{"num_hidden_layers": 11, "hidden_size": 64, "num_attention_heads": 2, "num_key_value_heads": 2, "head_dim": 32, "intermediate_size": 192, "vocab_size": 2048, "hidden_act": "swiglu", "norm": "rmsnorm", "norm_place": "pre", "norm_eps": 1e-05, "positions": "rope", "rope_theta": 10000.0, "rope_fraction": 1.0, "qk_norm": false, "attn_scale": 0.177, "bias": "none", "tie_word_embeddings": false, "parallel_block": false, "init": "normal", "init_std_qkv": 0.0529, "init_std_o": 0.0113, "init_std_up": 0.0529, "init_std_down": 0.00651, "optimizer": "soap_variant", "learning_rate": 0.00764, "beta1": 0.95, "beta2": 0.95, "weight_decay": 0.036, "lr_head": 0.0109, "max_grad_norm": 0.5, "warmup_steps": 200, "schedule": "wsd", "decay_fraction": 0.717, "decay_shape": "sqrt", "final_lr_fraction": 0.0, "batch_tokens": 16384, "max_seq_len": 512, "doc_mask": true, "train_tokens": 83120000, "max_steps": 5074, "dataset": "wikipedia_en"}
Each number is 128 + 24 x the weight over its row's rms, rounded and kept within 0 to 255. Layers, rows and columns count from 0. The size above them is the row's rms in percent of the matrix's.

# layer 7 attention key, 64x64, rms 0.176, rows 51-63, columns 0-63
size [ 90  82 109  87 106 120 130 107 101 103 103 116  95]
[[123 162 137 147 148  95 106 132 118 140 113  80 157 106 185 107  93 152 135 137 139 126 172 107 162 131 118 136 104  83  80 138 137 153 156 146 153 175 112 132 120 110 164 139 119  86 112 150 142 103 115 168 107 110 108 125 129 137 144 109 140 127 125 153]
 [148 144 120 133 123 112 108  87 140 148 120 105 157  84 136  75 128 128 122 128 130 113 131  99 143 127 160 122 119  78  87 141 157 118 138 159 160 169 158 134 131 111 144 144 117  94 136 193  95 161  82 123  84 131 118 164 139 118 129 129 124 119 120 131]
 [117 148  92  97 146 132 164  92 121 150 155  76 178 108 139 122 143 138 118 152 129  90 157 123 141 114 104 142  91 113  64 118 108 126 116 141 121 139 101 151 128 153 156 144 113  92 106 140  98 108 125 119  98  95  87 128 134 107 161 138 122 115 145 151]
 [137  80 127 118 119 116 177 107 112 133 131 122 144 133 142 131 116 126 146 176 108 158 142 133 148 146  96 104 169 145 182 127 115 119 114 112 154 109 187 111  98 132  97 117 168 127 114 121 115 122 142 156 143 151 131  89 100 106 132 191 106 151 118 129]
 [130 122 114 150  86 112 110 113  93 134 133 136 117 133  78 133 151 138  97 125 124 163  91 151 152 136 148 115 159 143 108 148 158  89 100 122 145 167 104  98 134 152 147 146 116 147  96 118 168 116  92 135 102 144 158 139 173 109 147 111 161  74 124 126]
 [124 147 110 146 131 152 129 150 104  59 158 114 127 121 145 138 127 180 102 175 119 114 149  88 147 132 142 147 119 112 122 175 136 102  95 145 144 138 167 124 113 105 145  88 138 113 183 134 124 164 127 153 156 156 154 154 142 105 151 143 137 137 127 137]
 [143 187 123 121 123 130 137 130 128 128  99  95 148 148 126 160 116 149 118 176 105  92 182 113 158 107 146 116 103  95 113 139 139 106  95 168 137 134 120 133 152 125 145 141 170  95 147 111 109 146 121 119  85 123 122 161 151  75 145 164 126 115 112 133]
 [175  68 138 139 150 100 139 128  98 124  74  84 157 117 148 120 122  98 110 116 163 148 133 148 168 184 123 141 147 114 121  98 124 128  98 106 137 110 122 130 136 140 124 184 121 152 133 140 110 125 115 142 123  97 143 106 136 114 145 130 114 140 133 184]
 [107 148 116 135  92 123 134 156 153 116 130 117 136 132 100 122 141 138 114 160 133 187 150 143 142 147 150  81 184 176 109 139  93 129 138 139 138 139 110 108  99 136 117 112 163 141  97 129  81 164 113  98 112  99 102 171 149 133 136 120 135 142 162 153]
 [141 122 152 114 117 140 140 140 110  95  89 116 103 118 147 136 136  98  77 122  92 144  93 135  87 187 138 118 129 117 127 150 137  67 128 135 117 110 119 131 125  85 125 127  71 136 141 145 167 120 153 146 123 137 128  91 158 101 102 141 132  90 156 118]
 [176 128 114 124 170 124  95 135 111 137 143 112 105  98 157  90 106 107 115 112 111 130 185 151  92 156 173 139 140  96 150  82 119 110 132 133 130 107 145 111 143 111 114  86 101 140 122 117 153 139 121 138 132 102 166 151 124 182 166 138 112 138 129 123]
 [126 118 135 124 118 136 119 114  94 131 132 141 172 121 140 110 120 113 101 136  91 114  81  95 125 170 119 105 112 151 109 148 175  90 134 166 129 113  88 130 152 116 134 161  95 112  86 114 122 137 103 108 177 123  99  94 135 156 135 113 119 129 137 188]
 [131 142 131 123 123 147 152 142  98 125 138  83 107 101 138 145 127 124 119 121 105 130 161 123 179 141 154 151 118 136 127 133 100 157  90  98  96  84  81 154 117 125 141 116 144 153 104 157 105  95 119 110 173 121 167 117  90 156 145  77 118 107 154 143]]